config = dict(
    n_layer=13,
    d_model=96,
    n_head=3,
    n_kv_head=1,
    head_dim=32,
    d_mlp=320,
    vocab_size=8192,
    activation='swiglu',
    norm='layernorm',
    norm_place='pre',
    norm_eps=1e-06,
    positions='rope',
    rope_base=10000.0,
    rope_fraction=1.0,
    qk_norm=False,
    attn_scale=0.177,
    bias='qkv',
    tie_embeddings=True,
    parallel_block=True,
    init='normal',
    init_std_qkv=0.0757,
    init_std_o=0.0,
    init_std_up=0.0757,
    init_std_down=0.0,
    optimizer='adamw',
    lr=0.00189,
    lr_mult_qkv=0.4,
    lr_mult_up=0.676,
    beta1=0.9,
    beta2=0.98,
    lr_head=0.00943,
    warmup_steps=214,
    schedule='wsd',
    decay_fraction=0.632,
    decay_shape='pow',
    final_lr_fraction=0.0,
    batch_tokens=8192,
    seq_len=256,
    doc_mask=True,
    train_tokens=95430000,
    steps=11650,
    dataset='wikipedia_en',
)
Each number is 128 + 32 x the weight over its row's rms, rounded and kept within 0 to 255. Layers, rows and columns count from 0. The size above them is the row's rms in percent of the matrix's.

# layer 5 MLP gate, 320x96, rms 0.118, rows 213-236, columns 0-95
size [103 119  88  98  91 114  96 106 101  95 102  94 102 101  97 103  90  92  99  96  93  83  95 111]
[[ 81 127 161 132 146 108 121 157 131 146 155 143 144 162 131 159 119 129 169  94 141 111 143 135 165 178 149 180 136 137  69 170 146 120 123 139 104 192 110 107 136 122 105  48  68 159  98 132 189 171 128 119 146  97 125  77 199 168 165  95 161 164 178 155 176 109 142 165  63  75 127  78  63 103 102 139 134 123 110 103 187 108 108 108 118  90  89  91 140 155 142 137 133 136 126 133]
 [126 101 187 181 133 161  84  71 150 134  63  85  95 105 135 135 132 154 166 115 143 114 157 123 129 118  86  88 173 115 125 161 150 168 127 150 128 121  94 106 123 137 157  63 123 108 117 117  72  75 152 119 158 156  98  54 108 109 119 174 135 150 150 177 132 106 158 136 138 124 147 114 147 198 143 124 197  54 108 126 167 128 107 146 110  90 159 114 157 175  71 121 183 134  82 111]
 [145 148 135 134 147 128 107 160 123 108  90 136 134 177 176 135  87 104 134 212 146 125 124 111 150 133 155 128 114  57 144  91 147  25 185 131 102 144 120 110 129 134  79  86 133 144 158 159 122 100 147 118 111  40 102  98 123 137 136 122 147 120  97 158 138  57 179 121 132 170 119 121  78 126 111 108 112 134  72  99  98 144 177 116 166  94 194 128 107 117 143 132  68 149  86 163]
 [ 80  75 165 114 167 233 109 161 132 174 158 136 161 131 135 130  96  63 165 127 113  89 149 139 133 110 136 101 139 105 215 114 120 102 141  68 175 149 109 122  84 151  87 154 102 167 119 143 138 175 146 143  93 146 105 124 115 167 113  88 124 124 114 135 138 163  73  97 139 103 123  72  84 163 143 170 111 170 163 142 144 109  93 111 106  95 115 150 134 153  83 133  91 141 185 168]
 [114 132 106 133 123 127  69 214  66 130  73 145  64 129 147  98 142 110 147 114 203 132 127 105 128 174  62 171 167 145  87  99 116  92 143 103 150 137 113 119 142 143 150 138 149 128 133 143 143  77 118 158 127 129 112 166 138 133 146 160 124  85 120 115 112  91  97  72 166 169 179 159 151 109 194 148 181  45 115 120 129 174 112 149  85 129 125 130 190  87 159 118 137 150 118 103]
 [126 146 117 165  93 165 104 155  88 121 113 103  78 189 154 159  93 191  91 131 108  87 174  78 140 101 108 125 169 117 112 118 132 103 162 169 151 125 115 104  73 172  80 115 135 122  94  95 143 131 147 171 128 183 132 112 156 160 178  71 148 176 107 107 117 159 153 168 162  81 114 161 113 107 138 148 165 108 131 129 138 110  90  50 108 168 102 110 164 178 141 129 207 139  96 100]
 [124 152 106 189 104 163 125 115 125 162  74 147 152 158 138 147 114  97 121  83 155 142 161 153 147  23 153 124 133 179 141 151  96 127 174  98 157 175 133  77 113 145 110 107 141 140  88 132 152  85 156 155  99  79 110 179 143  99 120  43 164 139 101 163 164 122  95  93  89 155 117 135 120 151 135  38 118 145 168 124 115 138  98 145 128  91 120 155 129 169  65 119  80 116 128 109]
 [171 115 131  39 128 114 106 142 169 166  91 136 123 149 119 126 183 135 152 122 183 100 161  99 132 164 118  63 105 137  90 108 133 133 130 128 200 116 108 129 192 163 168 100  92 134 121  48 185  93  78 149 104 147 132  96 105 163 120 110  99  75  79 134 187 156 126 133  91 169  99 127 145 157 141  90 137 129 162 162  87 106 129 134 164 196  97 114 111 157 160 122 127 151 107 120]
 [ 86 185 155 129 106 114 144 122 176 127 121 194 143  97  92 143  83 173 161 207 136  97 124  86 117  80 125 106 110 166 129 131 115 101 136 136 118 110 118 146 190 117 246 121 115 136 125 148 127 157 133 128 168 125 111 141 100 139  86 142 155  80 113 154 165 148 144 160  74 137 145  85 141  93 133 163 146 137 125 135 164  69 112 114 100 133  87 119  56 195  83 126  97  95 147 125]
 [ 56 127 154 114 137 121 127 164 115 164 119 103 122 134 149 138  82 118 181 117 111 147 196 113  64 125  63 157 164 132  75 131 132 119 108 138 114 160  88 163 121  66 129 167 130  85 139 158 129 128 116 100 101 152 110 108 112 155 128 153  93 211 130 150 138 152 124 120 126 150 174  86 169  91 218 129 113  84 154 181 103 145 124  66 106 135 127 185 131 167 166  90 129 148 132 179]
 [103  92 111  93 128 119 137 118 115 202 136  94  73 115 138 113 126 137 135 175 146 103 148 131 117 117 109  79 142 120 151 137 103 110 144 144 122 146  53 183 109  87  94 146 164 145 182 205 128  55 116 127 124 131 133 180 157 149 118 138 186 141 169 175 138 135 132  48 130 161 158 125 104 127 132  72 169  83 164 117  91  78  70 171 146 147 104 158 173  99 139 127 166 164 136 112]
 [162 159 131  95 111 159 133 124 121 122 128 141 158 151 165 147  94 207 138 131 144 115 108 171 101 136 125 111  88 134 145 226  56 115 123  64 128 153 118 164  84  86 128 250 140  92 138  90 133 123  88 155 153 117 154  89 117 122 156 117 110  97 104  85 142  90 144 126 112  99 134 125 143 134 118 125  97 149 189 118 126 138 125 178 128  59 147 164 143  76 156 151 163 137 104 102]
 [ 71 118 214  81  81  95  71 145 138 131  83 103 134 127 124 151 212 116 138  85 153 112 151 135 156 101 112 132 217  55 122 195 142 125 135  99 134 176 149 147 124 119 145 103 134  94  83 110 130  96 140 153 161 142 104 134 110 153 124  81 144 146 140  95  95 128 146  61 124  88 174 140 167 173 122 112 158 165 136 129 100 140 122 118  92 146 122 129 195 105  91  92 124 155 124 141]
 [171 154  73 173 172 119 100 151  99 118  90 140  90 159 122 139 156 161 138 115  96  79 116 135 110 156 133 163 116 179  50 106 142  18 103 118 170  72 141 126  86 179 133 105 115 134 108 145 114 122 137 117 104 195  76  64 150  90 154  71 116 155 152 108 179 162 174 155  95 112 165 127 114 112 117 121 119 116 135 163 145 167 172 114  95 147  96 113 138 119  86 135 112 151 117 141]
 [130 165 101 151  96 121 128 133 101  82 129 108  93 172 169 132 172 163 197 130 192  82 167 154 120 153 151 101 131 131 111 105 130 108 100 157 138 157  98 122 117 129 104 164  87  83 128 162 127  34  96 168 174 191  68 117 141 101 112 133 149 147 129 142 127 182 152 168 146  57 134 107  86  98 114 140 108  74  95 121 160 128 166 139 112 138 192 143 101 154 106  61  94 132 132 123]
 [120 110 122 105 139 103 125 190 120 149 175 134 137 138 150 188  94 121 134 154 120 138 125 107 105  99 122 117 113 129  98 115 100 133 169  77 120 148  42 138 105 151 128 126 110 123 125  96 208 159  92  92 136 172 107 114 149 176 111 133 144  73  62 151 133 184 114  29 108 131 132 132 135 162 133 161 107  92 177 157 101 187 102  65 144 158 121 123 102 109 127 158  84 160 185  85]
 [109 169 137 106 133 142 151 128 121 165 112  72 104 170 100 154 142 127 147 168 107 171 161  94 110 109  64 121 118 123  69 166 146 109 149  70 124 143 102 139 192 115 173 144 124 112  96 135  95 125  95 140  96 109  76  70 147 138 164 161 119 160 141 100  84 117  87 164 127 141 104 135  82 158 153  79 130 156  96 154 142   7 160 129 144 128 125  91 137 154 171  73 118 172 109 172]
 [ 86 149 108 153 145 127 104 197 136 141 166 161  80 178 132 129 121 132 113 131 140  54 155 134 150 114  78 137 134  79 112 171  78  86 127  74 105  59 134 104 138 113 169 129 109 136 145 118 138  50 108  81 163 160 180 153 195 128 157 117 144 205 147 107 141 161 158 149 149 107 113 165 105 153  73 117 129  81 182 129 143 143 107 111  98 177 122 103 146 134 176  85 140 121 117 119]
 [154 134  63 160 172 131 107 104 145 197 103 158 133 112 133 113 116 100 140 166  93 115 102  93 145  99 133  77 152 119 162 131 134 116 168 173 145 138  90 162 140 108 147 181 128  96  42 105 140 104 125 163 119 114  90  98 107 161 121 142 117 139  60 120 135 140 120 156 187 133  28 172 190 183  80 145 119 109 140 115 115  78 145  96  96 118 144 179 112  93 114  75 121 148 121 111]
 [116 155 110 150 138 112 151 105  83 163 134  81  87 159 119 137 136 135 161 128 125 103 133  98  98 149 137 141  87 178  95 100 176 111 176 142 165 127 163 166  84 162 107 101  94 144 122 153 133 109 124 175 134  88 173 124 156 133 148  53  85  90 122  72 154  98 149  64 104 142  81 189 174 148  94 104 195 130 119 139 145 174 105  74 149  97 138 148 146 161  88  86 174 149  64 157]
 [164  67 146 127  67  95 141 137 138 154 159 133 150  79 148  90  95 123 134  92 151 123 186 143 152  84 126 133 156 116 100 136 156 110 111  98 157  62 118 125 182 136 160 114  99  81 105 135 140 103  45 129 105 188  88  88 109  82 125 133 130 141 107 168 109 147 147 155 157 116 160  56 154 189 103 146 121 137 120 178 145  80  90  80 117 136 146 122 150 161 125  86  72 137 197 119]
 [109 124 160  94 117 159  90 133 127 128 116 108  63 183 136 110 151 141 143 111 122 105 144  69 138 133 112 148 168 127 149 113 118 108 118 190  80  71  97 157 152  49 168 181 154 127 107 134 123 148 104 158  88 151 170  87  99 131  89  70 121  80 165 117 103 144 136  93 127 114 170 105 192 131 139 141  77 128 196 132 134 155 102 100 110 178 179 143 120 123 125  79  63  89 158 171]
 [138 123 101  49 209 186 105  66 113 184 114  78 108 100 120 157 103 146 124 107 116  75 177 138  97 131 130 149 169  92 114 190 113 164 129 105 138 108 135 131 148 143  65 122 145 100 105 156  70 128 123  93 130 162 158  65 140 154 165 140  85 127 107 152 167 122 147 164 178 157 138 164 154 180 138  99 163 110 164 138  77 177 155 135 131 146 109 129 173 145 109 108 116 148 148 174]
 [178 123 110 162 140 105 111 129 134  95 105 137  82 142  82 130 120 166 154 137 142 133 165 106 122 149 111  95 131 156 128 142 177 147 141 114 168 106 136 183  95 108 135 137 111 123  66 151  87 197 155 152 169 203  90 162 101 137 114  80  91  90  66 216 120 169  76 101 128 169 108 136 145 123 110  98  92 170 167 130 202  91 158 138  94 102  82 157 114 153 164  96 121 102 139 130]]
# layer 5 MLP up, 320x96, rms 0.107, rows 213-236, columns 0-95
size [ 97 112  98  90  95 105  88 103 104  90 102  95  96 100 101  97  95  92 101 103  94  87  95 115]
[[175 114 168 151 121 150 138 127 124 195 102 129 180 115 128 142 124 155  93 148 145 122 131 105 166 109 144 117  98 132  94 184 117 101  81 114 163 103 116 176  81  84  86 125  74 172  98 176 153 151 108 162 139 155  69 137 156 131 182 140 112 127  95 130  87  70 173 115  82 102 111 129 163 165 151 176  88 150 175  85 183 132 144 162 143  73 149 160 149 167  60 123 163 157 113 119]
 [151 134 123 123 139  97 134 146 157 139 109 113 137 145 158 113 109 177  63 124 146  96 116 124 134 200 123 179 133 134  39 138 140  62 148 133  96 158 129 194  87 130 142 150 105 133 160 141 151 163 124 178 159 168  94 147 112 159 146 116 140 121 119  86  88 130 115  71 120 161 157 114 142 134 145  84 128  75 110 148 164 120 124  87 106 135 173 131  80  82 190  57 130 201 186 105]
 [200  99 156 151 163  86  89  62 118 129  80 153 102 143 141 122 108 149 105 149 177 125 120 104 154  97 142  91 122 142 169 114  93 202  96 109 117 149 135 191 119 153 147  85 155 163  79 178 129  14 126 188 120 132 176 133 151 137 120 155 145 109 159 143 104 114 127 133 214 140 105 143 132 144  96  97 125 181 110 118 109 152 120 156 151 138 115 117 105 153 158 147 128 125 178 157]
 [155 133 140  86 110 106 187  84 150 163  76  79 157 139 134 154 112 169 151 127 135 145 104 137 128  83 133 138 134 150 133  58 105 125 148 148 106 107 194 131 102 107 187 145 116 113  64 122 107  76 107  47  68 157  78 140 179  76 151 165 110  69 104 135 133 142 159 134 173 132 112  94 143 105  94 177 121 104  89 130 119 180 145 130 168 146 167 144 101 125 178 142  96 127 177 127]
 [114 179 120 147 182 188 125 112 121  93 110 116 123 132 155 136 157 175 181 149 161 184  79  77 169 152 169  76 172  96 109 131 127  80 146 147  90 101 131 153  75 118 111  95 148 122  97 117  89 104 146 125 153 121 154 134 130 114 134 148 167 126 100 106 102  81  82  90  90 139 142 143 114  54 163 199 171 134 114 199 131 120 133  98 119 124 175 145 129 107 186 126 179 189 128 127]
 [ 87 136 136 148 127 115 125 167 149  87 123  91  88  59 120 160 104 146 158 150 144 126 156 140 162  60 123  75 120 116  99 123 189 173 101 134 159  90 190 120 156 135 167 155 116  62 118 125  91 112 165 122 133 136 153  97 101 142 118 171 105  67 169 200 160 114 104 124 117  99 169 122  50 119 111 108 143 129 136 172 217 183 175  82 106 115 126 123 130 160 126 114 126 109 122 113]
 [146 133 117 169 188 192 118  97 165  59 163 164  87 104 139 127 158 164 152 170 132 106 134 126 126 156 144 114 163  58 113 133 150 127 122 165 146 162 103  85 142 129 142  65  89 152 105 124  71 113 108 135 177 126 174 131 144 113  97 160 110 117 166  85 110 112 142 119  68  73 117 139 141 158  98 101 110  79 141 108  95 125 101 161  89 123 173 132 118 105 136 198 144 106 225 124]
 [145 176 190 106 163 131 167  92 131 180 182 160  86 126 117 141 135 113 132 179 150 128 155  74 125 131 140 112 130 113 110 128 132 141 151 107 148  90 152 175 143 134 151 146 187 155  74 151 164 123  80 133 127  91 142 119 200 170 122 100 142  93 104 176 136 127 122  96  84 145 134 160 153  93  96  83 133 142 116  74 141 102 109  91 140 172 115  84 142 200  54 119 138 159  88 203]
 [109 135  71 160 123 114 124 131  89 160 172 119 119 147 102 154 120  79 122  99 160 127 162 125 151 129 119 117 111 165 113 101  80 109 157 100  97 204 127 115 185 116 138 192 108 134 173 157 170 128 121  81 162  97 149 128 133  97  90 166 149  78 117 103 169 103 101 184  92 185 180 102 132  90 141 122 129  36 136 134  71 136 138 110 106 136 143 153  86 145 168  69  92  86  87 156]
 [113 138  89 171 130 152 187 185 138 126 136 111 131 126 101 119 114 104 104  75 155 176 132 112  89 148  91  89 150  89  76  63 135 157  79 177 140 157 104 186 161 144 113 111 133 118 160 140  92  68  81 118 154 118 135 134 110 118 119 185 127 141 173  94 177 148 112 127  82 125 117 138 146 109 191 211 169 145 109 110 107  80  93 104 119 124 123 118 183  96 158  65 131 120 175 140]
 [ 97 156  92  91 112 145 124  74  98 155 108 150 134  85  63 102 103 138 110 183 180 172 165 118 109 140  88 112 134 112 149 196 152 114 100 127  94  52 102 122 125 117 185  90 123 149 151 169 157 127  84 144 144 143 100 136 179  72 121  79  91 152 143 128 137 100 141 130  70 132  93 114  90  97 154 162 164 139 105 137 166 141 134 105 112 182 103 161 126 113 149  95 165 202 101  71]
 [119 156  72 168 158 100 107  95  69 159 123 142 182 118  82 100 175 113 142  93 120 141 135 125 147 137 128 143 138 135 115 123  79 109 137  66 150 112  95 118  96 101 123 129 181 124 124 182 161 130 187 164 155 185 210 110 109 107 133  96 167 125 138 110 211 176 161 127 108  94  61 149 151  72 124 148 142 106 133 148  93 150  61 168 161 138 147 173 117 115 135  99 133  79 124 124]
 [139 139 142  37 124  65 166 172 140 147 119 134 152 114 175 156 119 147  92  72 168 110 149 110 170 164  95 108 121 108 102 130  78 160 129 135 101 139 150 102 115 121 119 130 166 166 115 110 142 105 174 151 148  96 143 128 120  93  98 131 186 115 137 142 175 131  73  80 151  93 184  85  95 191 123 131 156 191 120  95 143 166 112 147 144  54 119 179  80 109 155 159 169 124 167 102]
 [149 127  72  87 181 136  96 103 137  73  98 125  83 120 174  90 124 133 114 150  86  99 157  96 151  97 121 130 132  91  77 148  75  91 125 104 136  80 170 165 113  80 150 136 106 177 157  93 174 160 123 148 153 118 112 149 107 172 126 101 141 178 126 141 137 124 100 127 121  87 127 137 133 169 144 131  50 114 164 127  95 135 163 123 119 131 139 112 148 100 233 158 192 184 130 181]
 [138 149 143  67 191 135 133 144  80 111  96  78 176 110 109 117  53 114 111 113  92 147  75 126 119 163 133 116 131 166  91 157 121 104 137 114 115 148 165 111 117 189 109 153 175 114  78 184 142 106 126 150 115 123  40 122 143  94 129 132 178  81 154 104 127 143 107  99 103  75  96 124 187  67 164 127 172 149 140 105 101  92 104 136 144 104 168 134 190 112 127 146 180 126 107  90]
 [171 106 140 109  74 135 143 117 122 101 145  86 161 103 112 125 120 147 160 160  81 155  96 136  82 117 166 134 152 150 123 192 105 131 141 145 134  98 123 136 123 121 105 110  86 176  75 136 133 125  82 114 130 123 120 100 206 185 160 171 138 151 134 128  64 136 167 119 151 108 183 188 128  96 136 104  93 144 135 148 149 128 130  88 135 197 158 122 136 108  50 162  35 126 147 197]
 [111  98 117 136 157 138 137  93 113 141 118 121 122 188 144 103 131 136 162 147 150 109 108 130 135 165 115 178 124 136 177 108 115  86  85  79  91  84  71  66 158 153 123 110 143 138 151  58 121 146 103 102 119  87 130 179 110 137 145  88 153 173 108 137 215 129  69 144 172 101 113  79 109 106 189 110 126 132 162 140  91 132 137 187 174 115 187 117 165 178 140 100 154  65 142 158]
 [136  82 152  99 128 157 115 167 145 109  83 159 108 122 186 138  91 149  96 153  90 155  82 141 130  59 135 158 165  99 135 140  80 104 101 143 119 107 118 136 135 155 115 162 176 137 175 136 103 130 168 149 111 137 119  55 132  97 153 134  96 168 143 194 102  66 130 132 161 142 165  93 120 115 144 120 124  48  85  88 148 132 123 143 140 122 155 166 136  86 178 156  28 114 167  90]
 [114 111 110 111 150 164 173  82  85 156 145 129 100  90 128 126  88 117 148  66 160 120  90 130 166 142 119 170 104 122 137 153 105  78  76 155  88 179 170 112 165 131 136 114 129 155 131 136  83 138  92 135 186 133  60 130 144 175 117  89 186 167 136 151 128 121  82 106 171 105 129 168 177 118 142 148 181 171 115 141 116 126  62 110 159 163 159 132  62 169 115  86 105 135  60  98]
 [ 56 116 149 156 189 105 121 130 113 149 195 110 121 107 158 112 133  76  99 111 192 123 118 151  80 128 170  99  96 121  70 144 134 184 116 130 130  85  91 149 126 170 157 184 113 128 150 172 109 131 181 135 134 107 176 113 181 120 141 156 113 160  72 147 110 160 125  98 114 151 139 133 140  43 133 123 125  79 102 108 151  70 117  96 182  80 104 132 165 130  89 131 149 127  87  83]
 [ 74 159  76  59 157 125 132 118  83 147 110  95 149 115 144 106 167 134 161  89 114 153 165  77 140  84 117 118  77 103 118 113 158 113 115 125  72 134 120 149 176 133 105 122 116 152 169 117 138 152  86 139 154 144 139 102 137 134 140  91 171 178 107 125 144  99 173 206 160 133 150 148 186 152  86 170 124 179 148 117 155  73 117  93 100 110 198 100 139 103  70  87 189  91 137 111]
 [106 127 170 165  98  96 143 147 129 169 101 156  73 113  99 118 185  87 130  78 115 109  33 114  80 130 129 111 112 129 108 116  91  81 168 128 114 143 107 152 131 103 132  58 166 129 143 107  92  97  71 148 138 140 134 137 145  76  71 157  86 143  99 178  42 158 193 111 123 148 174 107 139 144 155 129 115 149 136 133 108  91 119  70 149 134  98 170 145 169  91 136 129 127 157 100]
 [ 82 192 100 125 192 104 189 154 154 122 133 100 139 135  89 107 131 154 137 144 149 120 182  94  95 110 119 128 198 172 167  93 115 132  90 102 118 110 162 202  80  95 149 156  67 131 173 194 179 146 162 102 132 107 103 144  65 133 130  92 169  97  94  88 112 106 131 163 132 128 171 150 134  94 100 153 126 138 162 123 136 107  96 128 119 129 142  81 126  75 174 151 158 169 142 149]
 [110  71 114 167 125 105 183 181 135 143 156 140 125 141 136 188 123  92 122 165 157 122 142 162 134 123 101 145 120 120 159  97 141 169 137 146  92 204  98 164 156 180 132 154 105 152 153 105  87 139 147  80 133 151 128 101 138 206  85  70 169 141 120  83  39 150 101 139 137 109 172 121 145 127 108 217 127  70 116  94 146 119 129 110 138 130 108  95 139 171  86 133 183 111 128 140]]
# layer 5 MLP down (transposed), 320x96, rms 0.131, rows 213-236, columns 0-95
size [ 97 114  96  90  91 108  90 105 105  93 103  97  97 100 102  95  94  96 103 103  94  92  92 109]
[[134  80 138 128 119 134  92  95 183 120  97 155 200  92 112 169 145  97 111 134 136 166 199 134  88 128  51 154 121 148 148 126 135 128 114 142 112 108 119 119  62 107 133 185 176  71 127 144  91 158 116 174  98 142 141 175  72 147 134 138 126  67 167 167  68 129 124 117 153 121 116 194 171 128  62 127 167 167 137  98  96  90 112 143 193 130 156 137 140 128  96 104 124 124 125 101]
 [123 125 141 147 151 161 117 221  95 144 117 102 126 135 126 107 106 134 129 101  92  94  92 103 104 190  91 152 143  95 171 183 156 143  99 130 102 129 155 147 166 100 124 172 170 128 178 134  79  83 163  68 150 121 143 126 165 123 107 115 135 159 100 116  87 113 100 171 105 144 105 142 171 112 139 111 127  94 153  49 120 148 252  75 111 124  82 120 134 141 126 114 144 101  92 121]
 [146 132 187 198 165 137  99 140  88 129 137 116 151  64  95 147 176 111 131  97 175 194 125 153 122 118 126 105 152 144  94 100  89 105 149  87 132 177 102 130 168 146 107 100 122 163 163 118 118 104 146 104 165 149 153  89  96 172 146 134 161  86  97 163  99 161  91 104 115 157 181 153 147 140 102 144 124  75 167 131  65  76 137  66 150 129 140 109 159 129 104  48 135 167 166  90]
 [120 120 145  56 113  82 117 174  99 104  94 103 112 146  75 123 128  59 165 144 145 135 185 113 152 140 158 168 147 148 113 159  77 103  94 168 149  73 147  82 132 136 199 106 123 135  91 111 165 135 117 101 133 186  98 171 156 111 131 134 121 168 129 110  85 131  85 137 100 183 184 105 125 130 135 135 110 134 129 125  50 126 164  97 121 129 119 161  76 197 123 117 132 109 188 180]
 [168 183  69 126 124 184 125 148 150  98  79 115 134 148 148 126 160  82 159 126 168 138 143 104 167  86 158 193 124 109 173  44  94  82 164  86 142  59 129  83  96 135 145 181 133 119 118 110 150 102 169 113 112  71  77 158 165 103 114 115 146 118 154 115 141 108 103  78 190 135 161 117  97  80 141 165 124 124 154 109 143 119 133 166 113 122 100 140 139 120 122 161 172 101 184 103]
 [ 94 175  70 144 123  97 116 109 100 103 106 128  89 148 145 155  94 149 158 118 134  96 116  76 128 127 136 103 152  98 136 141 152 192 131 176 142 156 178 126 129 157 101 132  79 161 134 110 110 122 131 134  89 165 141 160  89 130 174  65 167 116  63 138 176 119 165 104 159 104 155 146 124 105 129 172 183 105 130  46 122 131 119  80  50 156 140 198 156 152 102  60 161 129 108 123]
 [ 91 106 138 125 135 117 169  48 122  66 186 154 109 102 129 168 139 120 142 153 145 166 138 133 131 149 157  97  93  97 163  57 115 130  72 171 133  55 122 160 181 129 134 106  91 161 138 152  87 168 114 140 115  85 138 112 191 122 196 111  80 141  85 136 148 142 176 146  95 129 110 133 128 149 146 176 142 155  96 138 160 111 129 110  99 131  58 133  90 109  91 122  92 187 125 167]
 [116  94 101 106 161 156 120 158 137 113 128 105 139 129 147 103 118 211  88  91 140 111 116  95 127  70 112 199  92 178 141 123 126 152 156 113 120  87 100 157  97 116 155 121 135 123 120 117 118 145 134 112  73 147  98  25 125 120  82 168 152 151 127 152  73 144 153 143 111 130 191  74 157  49 135 144 126 161 159 224 132  95 134 131 170 138 160 100 111 134 140 159 159 155 154 132]
 [107 162 134 152 150  85 229 146 114 159 136 148 156 121 132 145 123 121 123 151 174 129 192 156  97 131 123 105  91 163 109 125  97  81 126  62  86 126  74 108 172 174 137 118  93 170 165 149 155 180 117 117 143 135 167 114 127 124 105 166 118 115  67 128 163  59 125 181  96 164 103 186 180 111  70  98 111 125 123 164 102 119 116  73 158 140 110 129 111 138 129  66 124 139 126  89]
 [109 163 194 126 124 133 158 148 109 139 131  88 116 188 172 149 102 112  34 141 122 148  61 137 114 115 138 167 142  74  97  87 155 129 146 176 203 171  90 165 125 116  74  80 113 115 112 105  87 123  61 158 134 100 132 151  89 160 143 157 141 101  90 115 118 184 121 100  94 104 145 157 149 122 184 172 117 131 140 156 128 151 131  88 107 147 145 141 144  95 118 132 188  75 146 107]
 [105 161 117  94  89 136 154 119  65 129 143 111 173 124 161 144 131 105 107 147 149  47  84  99 189 130  91 125 134 162  45 121 129 158 118 113 111 109 104 112 127 161 202 140 136 131 109 128 119 165 114 122 111 125 117  84 111  99 143 113 129 136 113 140 109 164 116 125 105 110 151 164 172 114 193 142  73 165 177 164 134 130  92 198 136  99 166 132 110 154 151 218 128  42 127 127]
 [131  87 131 125 142 157  98 133  60 152 136 120  92 113 164 111 162 158 145 203 132  77 131 181 160 157  70 117 139  78 138 119 134 156  72 117 127 126 185 150 158 178 123 137 148  67 125 169 109 153  86 132 153 153 159 131 116 156 106  79 129 113 130 171 137  98 159 155 152  55 172 130 140 134 103 134 101 136 102 102 113  43  95 151 100 120 130  57 131 170 187 145 133  87 106 110]
 [128 130 119 154 164 105 148 167  99 128 179 134 122  89  81  94 109 147 115 118 171 103  87 102 150 119 147 123  88 166 111  95  95  80 209 102 116 142 154 152  49 154 187 125  93 160 109  89 177 110 153 151 118 124 177 161 134 141 145 134 134 125 150 144 133 162 157 109 114 132  84 149  90  96 162  71 147 118 106 163 166 171 113 151 200  96 149 112 121 116 122  84 170  29 126 125]
 [124 153 147 100  92 100 165  98 135 145 116 141 149  80 115 200 106  62 103 115  95 155  83 154  89  54 130 151  47  74 153 140 102 154 179  79 114 143 158 130 137 112 101 150 160  86  71 110 175  72 119 162 137 144 205  70 132 149 113 133 129 144 167 133 140 114  73 127 141 168 107 173 139 163 179 130 175 105 129 135 127 174 123 128 138 124 147  91 139 140 118  98 132 131 153 162]
 [107 110 114  66 160 133 156 162 129 170 104 133  93 147  75 136  72 117  70  97 109 164 102 116 141 129 164 111 183 129 132 167 124 132  92 107 130 129 135 115 115 119 157  56 125 181  91 106 141 114 107  79  73 113 121  91 115 159 165 114 156 142 138 142 171 107 126  81 130 179 102 156 144 138 118 146 172 206 168  78 171  57 142 168 164 141 100 128 146 126 115 147 188 148  55 133]
 [188 119 168 127 113 123 150  88 119 114 133  96 150 116  41  73 127 148 122 142 143  73 128 134 127 115  91 165 141 255  82 133 131 189 124 165 159 121 147 128 121 166 126 178 116 133 107 107  87 133 136 138 123 133 140 157 102 119 169 111 132 111 149 104  81 118 149 159 113 147 120 139 111 102 174 182 149 157  82 131  78 131 203 135 137  92 135 109  99 100  87 130  75 176 146 123]
 [124 137 145 136 127 116 107  92 121 168 123 110 159 159  96  64 125 174 135 152 113 139  90 115  99  97 169 137 163 160 169 134 127 129 120  97 123 130 135 159 103 111 130 157 207 147 143 162 141 108  95 172 157 132 143 190  98 113 117 188 158 169 103  98 154  97 121 141  38 141  78  72  96  67 119 120  79  80 130 179 130 199 142  89 175 102 164  87 152 120 147 142  82 103 103 146]
 [140 119  93 114 164  63 205 129 154 141 111 110  99 131 153 102 111 145 200  90  53 167 135 127 114 147 160 116  79 117  97 137 132 114  42 152 174 129 171 155 158 125 175 103 124 111 136 121 118 170 174 145 137 174  89 131 112 169 178 107 104 114 121 134 122  99 115 111 122 209 160 100  99  96 131 136 151  75 124 119 153 155 150 178 104 133 101  99 129 123  81 107 101 203 108 148]
 [ 73 100 191 126 117 182  58 137 109 142 147 119  78 122 122 130 130 135 166 180 157 136 146 123  94 134 104 116 109 104  75 141  77 171 180 121 125 152 140 153 159 121 131 160 132  99 146  97 138 148 150 141 137  88 114 132 162 121 142 102 121 213 174  35  76  83 140  93 113 125 180 169 181 156 125 125 140 117 182 157 118 118 129 110  88  97 135 161 137 178 106  99 113  75  80 129]
 [166 122 106 144 182 139 174 103 107  77 142 137 193 123 144  71 128 113 182 173 113  84 117 102 118 113 133 109 132 147  95 118 108 127  44 105 131  82 101 145  95  89 182 161 141 170 111 137 125 140 189  48 108 187 180 138  86 123 120 140 143 144  56 155 187 139 129 115 140 121 152 146 124 124 105 133  99 100 154 130 131 121 140  86 110  95 132 147 119 206  75 168 120 125 163 113]
 [ 68 137  58  73  98  65 123 121 117 167 135 167 172 138 172 126 120 120  87 124 167 135 171 140 119 141 126 141 118 161 117 122 122  99 152 112 158 163 102  68 151 154 120 168 107 175  96 138 155 173 127 124 131 186 103 141 125 110 139 119 181 124 118 200 117 140  89 128  66 159 163 127  82  79  63 126 183 148  98  89 126 146 171 122  66 151 115 154 157 123 159 148 109  74  90 109]
 [129 110 112 132 137  65 155  78 121 191 133 138 154 124 174 189 171  93 200  99 118 123 128 119 145 187 158 150 125 137 172 120 119 152 111 122  91 132 182 135 142 116 182 120 115 112 155 143 147  86 117 123 101 111 141 111 120 202  92  91  83  88 134 139 116 120 136 173 118 116  88  95 136 103 198 190 117 162 132 174 146 113  85 121 138 133 146 185  76  88  95 132  68  91  76 131]
 [134 160 126 101 135 122  36 116 128 194 198 133 124 141 153  69 124 118 139 148 147 165 136  97 149 146 160 127 131 123  95 120 116 155  55  74  93 119 108 149 138 158 156  63 173  88 131 202 108 154 110 126 137 126  78 131 210 121 109 152  95 153 168 120 135  99 133  96 134 171 114  79 182 132 126 129 128 147 154 102 118 106 137 165 147 167 102  92 146  73 125 120  83 166 129  75]
 [ 93 124 163 168 119 119 149 138 153 174  97 118 154  61 192 158 144  94 146 178 152 109 151 143  94 105 113 109  95 131  95 105 179 163  93 150  81 163  72  98 169 137 148  36 150 104 131  76 174 195 155 112  92 167 111 117  63 121 131 116 146 114 108 150 122 139 103 158 161 132 152 179 172  84 126 129 117 143 118  90 100 188 161 132  69 155 118 127  94 160 128 136 124  96 111 128]]